config.yaml
n_layer: 16
d_model: 96
n_head: 2
n_kv_head: 1
head_dim: 64
d_mlp: 256
vocab_size: 9709
activation: "swiglu"
norm: "layernorm"
norm_place: "pre"
norm_eps: 1e-05
positions: "rope"
rope_base: 4050.0
rope_fraction: 0.5
qk_norm: false
attn_scale: 0.125
bias: "qkv"
tie_embeddings: true
parallel_block: false
init: "uniform"
init_std_qkv: 0.0416
init_std_o: 0.0
init_std_up: 0.0416
init_std_down: 0.0
optimizer: "soap_variant"
lr: 0.00806
beta1: 0.95
beta2: 0.99
weight_decay: 0.21
lr_head: 0.00639
grad_clip: 1.0
warmup_steps: 200
schedule: "wsd"
decay_fraction: 0.947
decay_shape: "linear"
final_lr_fraction: 0.0
batch_tokens: [16384, 32768, 65536, 131072]
seq_len: 512
doc_mask: true
train_tokens: 106900000
steps: 2002
dataset: "wikipedia_en"
Each number is 128 + 32 x the weight over its row's rms, rounded and kept within 0 to 255. Layers, rows and columns count from 0. The size above them is the row's rms in percent of the matrix's.

# layer 5 MLP down (transposed), 256x96, rms 0.15, rows 137-147, columns 0-95
size [104  88 106  99  96 100  96 103  96  99  98]
[[181 134 134 114  82 129 128 104 141 117  64  91 126 119 120 108 160 126 121 146  83 119 113 137 135  94 109  55 152 140 109 103 118 200 176 187 157 104 161 124 137  99  79 142 119 118 148  71 129  63 127 203  95 121 157 158 130 101 179 115  86  67 168 147 158  99 108  92 122 156 115  77 105 115 145 131  93  87 169 194 176 171 146 110  78 132 159 129  81 152 147 140 119 122 136 149]
 [136 152 136 155 104  90 103  99 170 176 130  84  89 167 106  95 125 117 133 109 111 134 140 152 151 119 125  99  45 149 114 135 115 129 130 143 143 191 162 133 146  67  93  85  94 134 123  79 157 165 178 126 116 173 126 154 161 160 190 129 207 161 147 155 138  69  80 127 144 168 128 196 108 134  91 106 126 125  98 156  95 136 132  52 145 161 126 145 140 152 124  69  83 135 115 178]
 [152  83 182 137  93 117 136  96  81 145 167  73 144 146 101 145 123 120 110  84  83 116 106 178 135 111 135  85 115 171  56 101 117 159 168 152 115 127  95 141 170 161  98 163 119 128 159 117 203 129 113 166 151 123 177 101 128  93 179 158 130 146 108 129  91 138 149  54 118 154 206  97 162 167  76 145 164  99 120 142 138 202  88 142 120 120 167 128 122 127 155 103 122  92  91 154]
 [145 151  92 100 149 100 114 131 159 115 143 124 222 127 100 113 124 134 131 101 127 216 179 136  94 136  88 133  92 164 151 126 106  74 179 164  70 157 155 134 100 117 129 105  88 146  87 113 106  82 125  82  73 151 136 173 123 140  84 137  66 135 182 123 132 129 132 114 142 110 150 103  60 163 151 131 183 111  95 138 100 145  79 143 167 123  73 131 140 127  68 144 103 159  85 117]
 [128 131 114 162 141 142 162 125 103 155 165  97  90 159 159 229 106 101  96 147 119  73 162 120 135  79 143  89 129 144 101 149 143 136 139 116 172 150 126 121 198 127 114 163 189  71  84 115 195 115 104  87  93 101 109 152  98  95 141 120 145 159 105  87 115 102 107 198 121 175 175  97 132  91 141 117 118 102 124 119 137 119  94 131 136  76 140  69  91 176 186 168 135 135 156 107]
 [ 63 119 123 172 139 102  81 173 118 116  86 124  77  89 133 118 138 169 174 139 128 159  99 126 175 145  65 158 129 108 193 110 116 206 130 156 177 136 101  78 187 114 111  86  88 108 117 146 185 119 101  75 109 202 160 107 144 132 130 114 124 162 113 144 127  99 147 116 106 101 161 131 109 124 118 200 177 118 128 109 184 133 136 109 125 141  61 112 133 144 134  95 124  77 136 153]
 [149 132 190 127 108 169 113  89 118 122 135 149  96  74 150 135 112 128 104 170 169 118 193 129 178 112 124  88 151 139 138 124 147 115 114  66 138 115 149 105 156 133 127 119 150 116 150 176  96 154 104  76 106 145 143 166  67 126 115 105 158 128  91 103 132  97 126 111 136 110 102 165  57  76 162 138  39 125 172 173 153 212 109 135 185 114 157 115  70 146  98  86 144  85 161 119]
 [126  70  85 139 157  81  81 132  81 154 187 213 131  94  76 149 190 117 123 136 132  95  98 165 173 134 132 137  90 141  86 152  99 123 147  71 155 157  53 123 107  90 147 124 127 133 100 136 123 141  93 196 108 132 116 114 155 108 118 115 114 144 115 132  99  80 114 154 115 124 128 206 195 134 116 173 130 113  97  99 120 128  97 110 138 104 190 126 113 103 123 190 108 131  86 157]
 [115 117  86 139  90 176 148 193 176  92 132 145 112 168 121 154  93 141 142 135 138  91 128 129 171 141 119  98 140 102 125 104 147 159 140 100  71 114  98 151 121  65  88  56 130 174 102 141 153  79 136  68  71 135 131  98 120 178 107 136  61 120 143 139 127 115 181  85 119 152  92 117 145 189 122 167 144 123  89 102 113 106 115 154 125 115 111 185 185 111  62 110 117 146  55 132]
 [ 90 239 162  74 149  68  88 101  95 111 156 142 109 164 103 129 116 117 101 125 141 146 109 119 114 116 108 170 110 115 122 114 130 112 113 109 155 158 143 108  94 188 122  97 105 133 217  93 101 107 119 117 128  99 164  93  78 137 194 173 134 112 128  93 135 145 144 134 128 150 130 133 119 110 143 146  82  98 151 127  84  67 128 118  95 140 168 111 106 182  65 214  98 131 116 137]
 [177 140 137 159 131 154  89 142 172 126 128  92 112  92 179  85 149  60 101  96 158 134 194 160 103 169  83 131 164 162 139 132 156  95  61  82 121 120 112 112  92 120 169 150 133 116 133 146 115 149  83 125 146 184 126 151  53 101 105 163 160  94 149 133 103 151 142 142 150 116 178 121 129 168 102 111 119 187 105 106 125 170 152 191  71 161  62 111 102 165 113 113 108 156 137 169]]
# layer 5 MLP gate, 256x96, rms 0.16, rows 138-148, columns 0-95
size [ 96  96  96 113  94  88 106 104 110 100  96]
[[133 130 162 113  96 122 133 117 140 103 139 109 124 100 128 180 116 121 189 102 157  95  53 133  98 166 116 168 144 106  94 108 131 130 103 103 132 109 139 163 132 147 142 135 202 153  92 164 140 114  87 194 160 107  95 165 209  69  67 193  95 141 137 109  78 110  96 117 104 125 184 103  70 119 127 171 143 122 142 103 112 116 100 171 126 117 147 110 137 169 158 173  61 178 127 132]
 [155 135 104 104  95 183 171 153 182 142 187  83 128 171  65 128 116  90 120 149 122 113 114 101 123 119  76  70 118 189 115  86  94 158 108 107 166 174 137 116 133 111 124 140  60 144 160 174  93  99 130  52 113 136 188 139 155 121 165 120  97 134 142 184 159  79 129 101 111  87 193  61  84 158 133 136 179 108 107 120 155 109 107 116 170 109 117 136 124 111 142 118 101 142 127 121]
 [156  91 192 140 138 109 178 124 140 160 116 131  80 113 154  56 138  99 161  92  94 120 161  90  72 136 129 176 161 160 128  75 133 134 117 184 130 151  97 140  44 123  72  73 120 102 113 120 115 143 138 189 136 125  89  97 129 119 114 163 138 111 145 125 152 171 109  72 101  92 142 177 183 143 129 140  94 136 127 151 159 112 109 188  32 151 128 122 132 125 181 134 120 122 124 133]
 [155 200  87  60 171  79 130 115 172 101  83 159 126  74 105  99 134 121 104 113 158 156  69 163 142 148  19 154 122  97 140 114 178 112 105 142 104 141 111 147  97 131 137 121  95 183 130 170 108  79 148  99 142 139 115 140 165  97 145 114 108 137 180 179  91 113 129 151 129 140  98 128 178 180 158 147 123 144 144 143 125 147 163 128  98 163 114 197 115 114 131  92  73 157 114 118]
 [152 147 134 120  77 158 167 178 163 144 144  84 175  91 120 167 157 139  82 171 110 143 132 103 120 144 118 130 117  88 119 136 175 107  72 116 146 153  77 106  85 144 191 118  81 106 147 161  59 129 124 127 156 157 172 132  73 137 114  95 131  85 163 148 139 125  69  91 194 129 113 137 156 137 156 120 152 137 103 132 118 125 134 114  58 148 189 126 126  88 152 185  99 119 148  43]
 [134 152 117 104 130 109 159 157 125 149 126 141 118 125 161 163 170 106 134 100  94 180 147  99 182  69 104 118 153 158 120 119 137 151 120 140 120 132 138 111 153  88 137  89 101  82 124  79 142 127 146 123 100  58 178  68  69 128 193 104 208 127 113 108  86 153 159  91 113 161 227 149 146 115 101 119 154 126  98 115  80 134  96 123  67 151 134 120 131  85 129 138  71 154 188 118]
 [146  80 123  99 162  89  80 149 103 191 120 154  63  72 163 179  99 190  75  90 170 176 127  99 119  93 190 138 135 130 145 145  98 133 163 117 104 148 114 118 177 134  75  63 142 100 124 106 114 161 124 113 115 119 116 132  96  68  83 157 136  36 155 170 116 117 116 141 159 107 174 148  84 112 127  70  88 143  88 147 129 109 136 145 137 130 103 142 127 107 131 100  99 119 126 105]
 [112 130  95 157 119 153 146 205 163 135 110 152 163 146 109 155 113  97  60 106 148  89 116 117 159 139 197 133 101 136 179 146 190 127 149 142  89 134 106 126 134  98  79  88 111 114 161 134 127 149 176 119 132  88 188 142 128 130  60 108  52 103 125 158 120 125 108  97  78 138  99 126 105 164 137 119  61 132 165 133 124 135 156 137 117 107  96 152 234 142 108  88 163 121  85 131]
 [103 104 187 118 107 111 114 146 135 138  94 169 119 109 197 109 105 139 157  72 115 167 185 127 100 169 151 122 102 137 115  76 127 151 192 179 135  93 117 126 111 120 146  39  85 158 150 151  90 104 125 102 161  84 106 102 144 140 118  26  66 120 156 122 192 117 113 151 120 133 135 143 128 102  97 160 129 112  73 149 182 131 108 153  89 142 118 130  97  92 145 144 155  89 169 123]
 [ 69 133 116 101 132 119  87  92 173 173 112 143 124  77 151 163 143 127 202 109 148 159 180  98 167 104 125 149 118  96 168  81 192 167 149 145 128 117  61 152 101 121  70 142  81 133 157 121 100 123 140  98 110 103  81  35  85 167 111 123 163 188 116 126 130 124 134 151 165 151  99 120 120  84 163 136 159 136 152 175 170 143 104 139 108 124 166 163 131 113 140 112 170  77 135  95]
 [106 135 112  81 143 122 167 121  61 133 122  68 136 104  75  94 121 112 139 132 197  92 149 114  86  96 137 113 149 172 197 121 162 144 104 153 155  70 174 120 142 164 129 112 100 123 154 106 150 174 167 155  90 115  99  72  85 132 141  78 161 139  82 183 158  65 159 127  80 162 104 152  78 145 158 174  89 128 114 116 126 170 131 129 105 118 136 121 144 119  67 172 117 158  91 113]]
# layer 5 MLP up, 256x96, rms 0.153, rows 138-148, columns 0-95
size [ 88 101  94  91  90  85 108  94 105 104 103]
[[134 115  94 133 169 109 144 165  97 123 167 148 102 126 122 153 146  94 179 146 137 151 144 153 136 137 192 142 147  94 162 105 145  85 139 131 109 193  95 123 156 137 159  97  63 142 157 198 110 163 154  79 129  98 150 152 108  79 134 115 104  90  89 153 142 140 163 130 127 211  51 112 192  82 152 123 167  88 142 155 125 154 191 154 150 119 134 121 171  87 117  94 108 103 180  98]
 [141 126 194 106  86  99 108  67 164 100 165 109 147 121 137 119 140 114 144 122 121  85 147 211  97 107 108 109 190 154 118 121  47 163  92 164 141 140 118 185 152 149 132 165 126 139 130 102 139 136 126 112 115 184 117  98 129  85 156 113 163 154  69 151 132 175 138  58 126 175 124 138  81  99  42 150 150 104 133 126 141 135  88  81 147 142 158 162 114 133 149 131 187 133 122  79]
 [137 154  64 142 116  83 105 134 128 127 130 111 158 109 193 149 202 175 124 132 114 117 140 125 156 170 138 167 111 124 100 102 101 133  86  93  86 135 157 160  70 150 126 117 116 157 162 162 137 159 123  87  70 143 188 121 186 110  98 153 135  71 160 107 132 124  82 124 134 191  82 108 147 116 119 112 120 105 118 101  80  82 137 155  87 207 158 169 153 115 138 132  93 192  94  87]
 [129 127 167  86  65 122 119 111 173 107 200 118 103 127 111  98 131 131 122 135  81 186 129  99 149 176 143 100 110 119 145 181  79  72  93 110  84  87 101  62 119 156 159 132  92 119 107 122  44 172 169 116 180 117 123  74 123 108 136 134 170  62 107 146 167 120 115  66 120 107 112 148 157 140 149 167 137 146 124 124 127  84 134 144 119 148 131 142 145 135  73  69 158 157 135  84]
 [151 156 161 122 169 133 122 123 105 174 110 148 120  41 130 136 167 159  98  25 160  99 167 118 104 108 116  99 141 141 151 157 171 114 166 143 137 117 177 103 164  83 121  94  95 129 158  95 101 115 131 182 114 117 178 133  65 106 114 113 115 115 123 157 115 167 108 125 127  94 160  98  91  59  82 169 102  91 117  68 118 129 167  88 126 127 127 196 174 142 159 121 135  86 146 149]
 [134 161 147 166 128 140 128 110  71  53  62 145 124 137  93 135  81 141 103 130 159 109 143 116 136 152 162  66 182 146 117 133 158 130 154 103  61 153 145  93 113 135  93  70 125 156 119 171 125 117  66 100 118 195 131 186 113 142  94 122 105 168  83 129 119 139 107  96 139  82 118 126 124 127 105 109  70 128 173 183 143 172 136 156 105 148 176 126 154 181 107 159 124 148  48 139]
 [100 142 140 119 130 142 186 122 160  95 156 129 118 106 132 139 100 135 136  96 110 135 100 146 138 137 110  89  97 147 158 129  87 211 132 153  37 136 142 193 134 167  81 132 131 143 126 124 122 146 200 171  84 113  77 124 129  92  90 151 164 117 132 174  87  70 156 203 123 163 151 136 146 106 115 135 167 227 150 108 155 106 124 146 107 127  86  97 157 112 132  90 131 100 178 128]
 [ 96 153 128 136 113 145  72  70 110 150 139 134 108  81 189 122  92 147 118  61  56 161 125 144  96 121 119 122 105 108 123 127 171 122 117 153 126 116 125  49 117 112 118 160 121 218 190 180 120 127 132 192  94 130 122 151 144  84  85 102 155 201 140 106 128  88 152 145 176 144 116  86 116 122 164  97 160 100 134 178 176 115 126 172 146  84 160 124 151 124 129 143 165 115 161 127]
 [159 171  56 177 145 115 111  88 128 154 179 169 147 144  76 118 171 152 109 161 127 117  79  93  48 110 158  74 155 181 147 157 161 128 112 169 106 126 129  95 115 104  90  50  93 140 148 108 121 179 138 131 109 151 162 150 160 178  86 134 132 141 101 110 108  99 123  90 133 141 113 108 157 197 168 109 115 123 134 102  57 152 130  97 122 132  70 122 118 154 109 172 100  90 140 120]
 [ 98 169 114 143 121 112 148 141 102 125 136 172 144 128 150 136 224  59 186 126  56 105 153 155  66 179  94 127 108  97 197 115 108 133 109  67 114  70 121 120 159 112 108 193 132 136 145 183 147 147 108 122 115 163 145 145 134 112 142 165 150 123 114 116 167 158 162 101 149 161 133 124 135 150 104 119 104  87  89 175 123 133 122  69 112 126  69 117  84  99 103 165  76 162 114 115]
 [144 103 170 133 140 133 141 193 148 153 110  75  48 115 119 103 158 179 161 133 116  77 100 146 107  72  99 149  97 181 132  90 137 179 134  99 113 111 126 173 122 105 149 143 134 128 153  92 185 101 179 149 111 153 128  93  77 148 168 130 120 164 112 114  89 105 158 133 103 127 141 169 142 171 162 169 114 155 138 137 109 113 120 227  77 152 123 131 156 160  90 142  99 191 164  90]]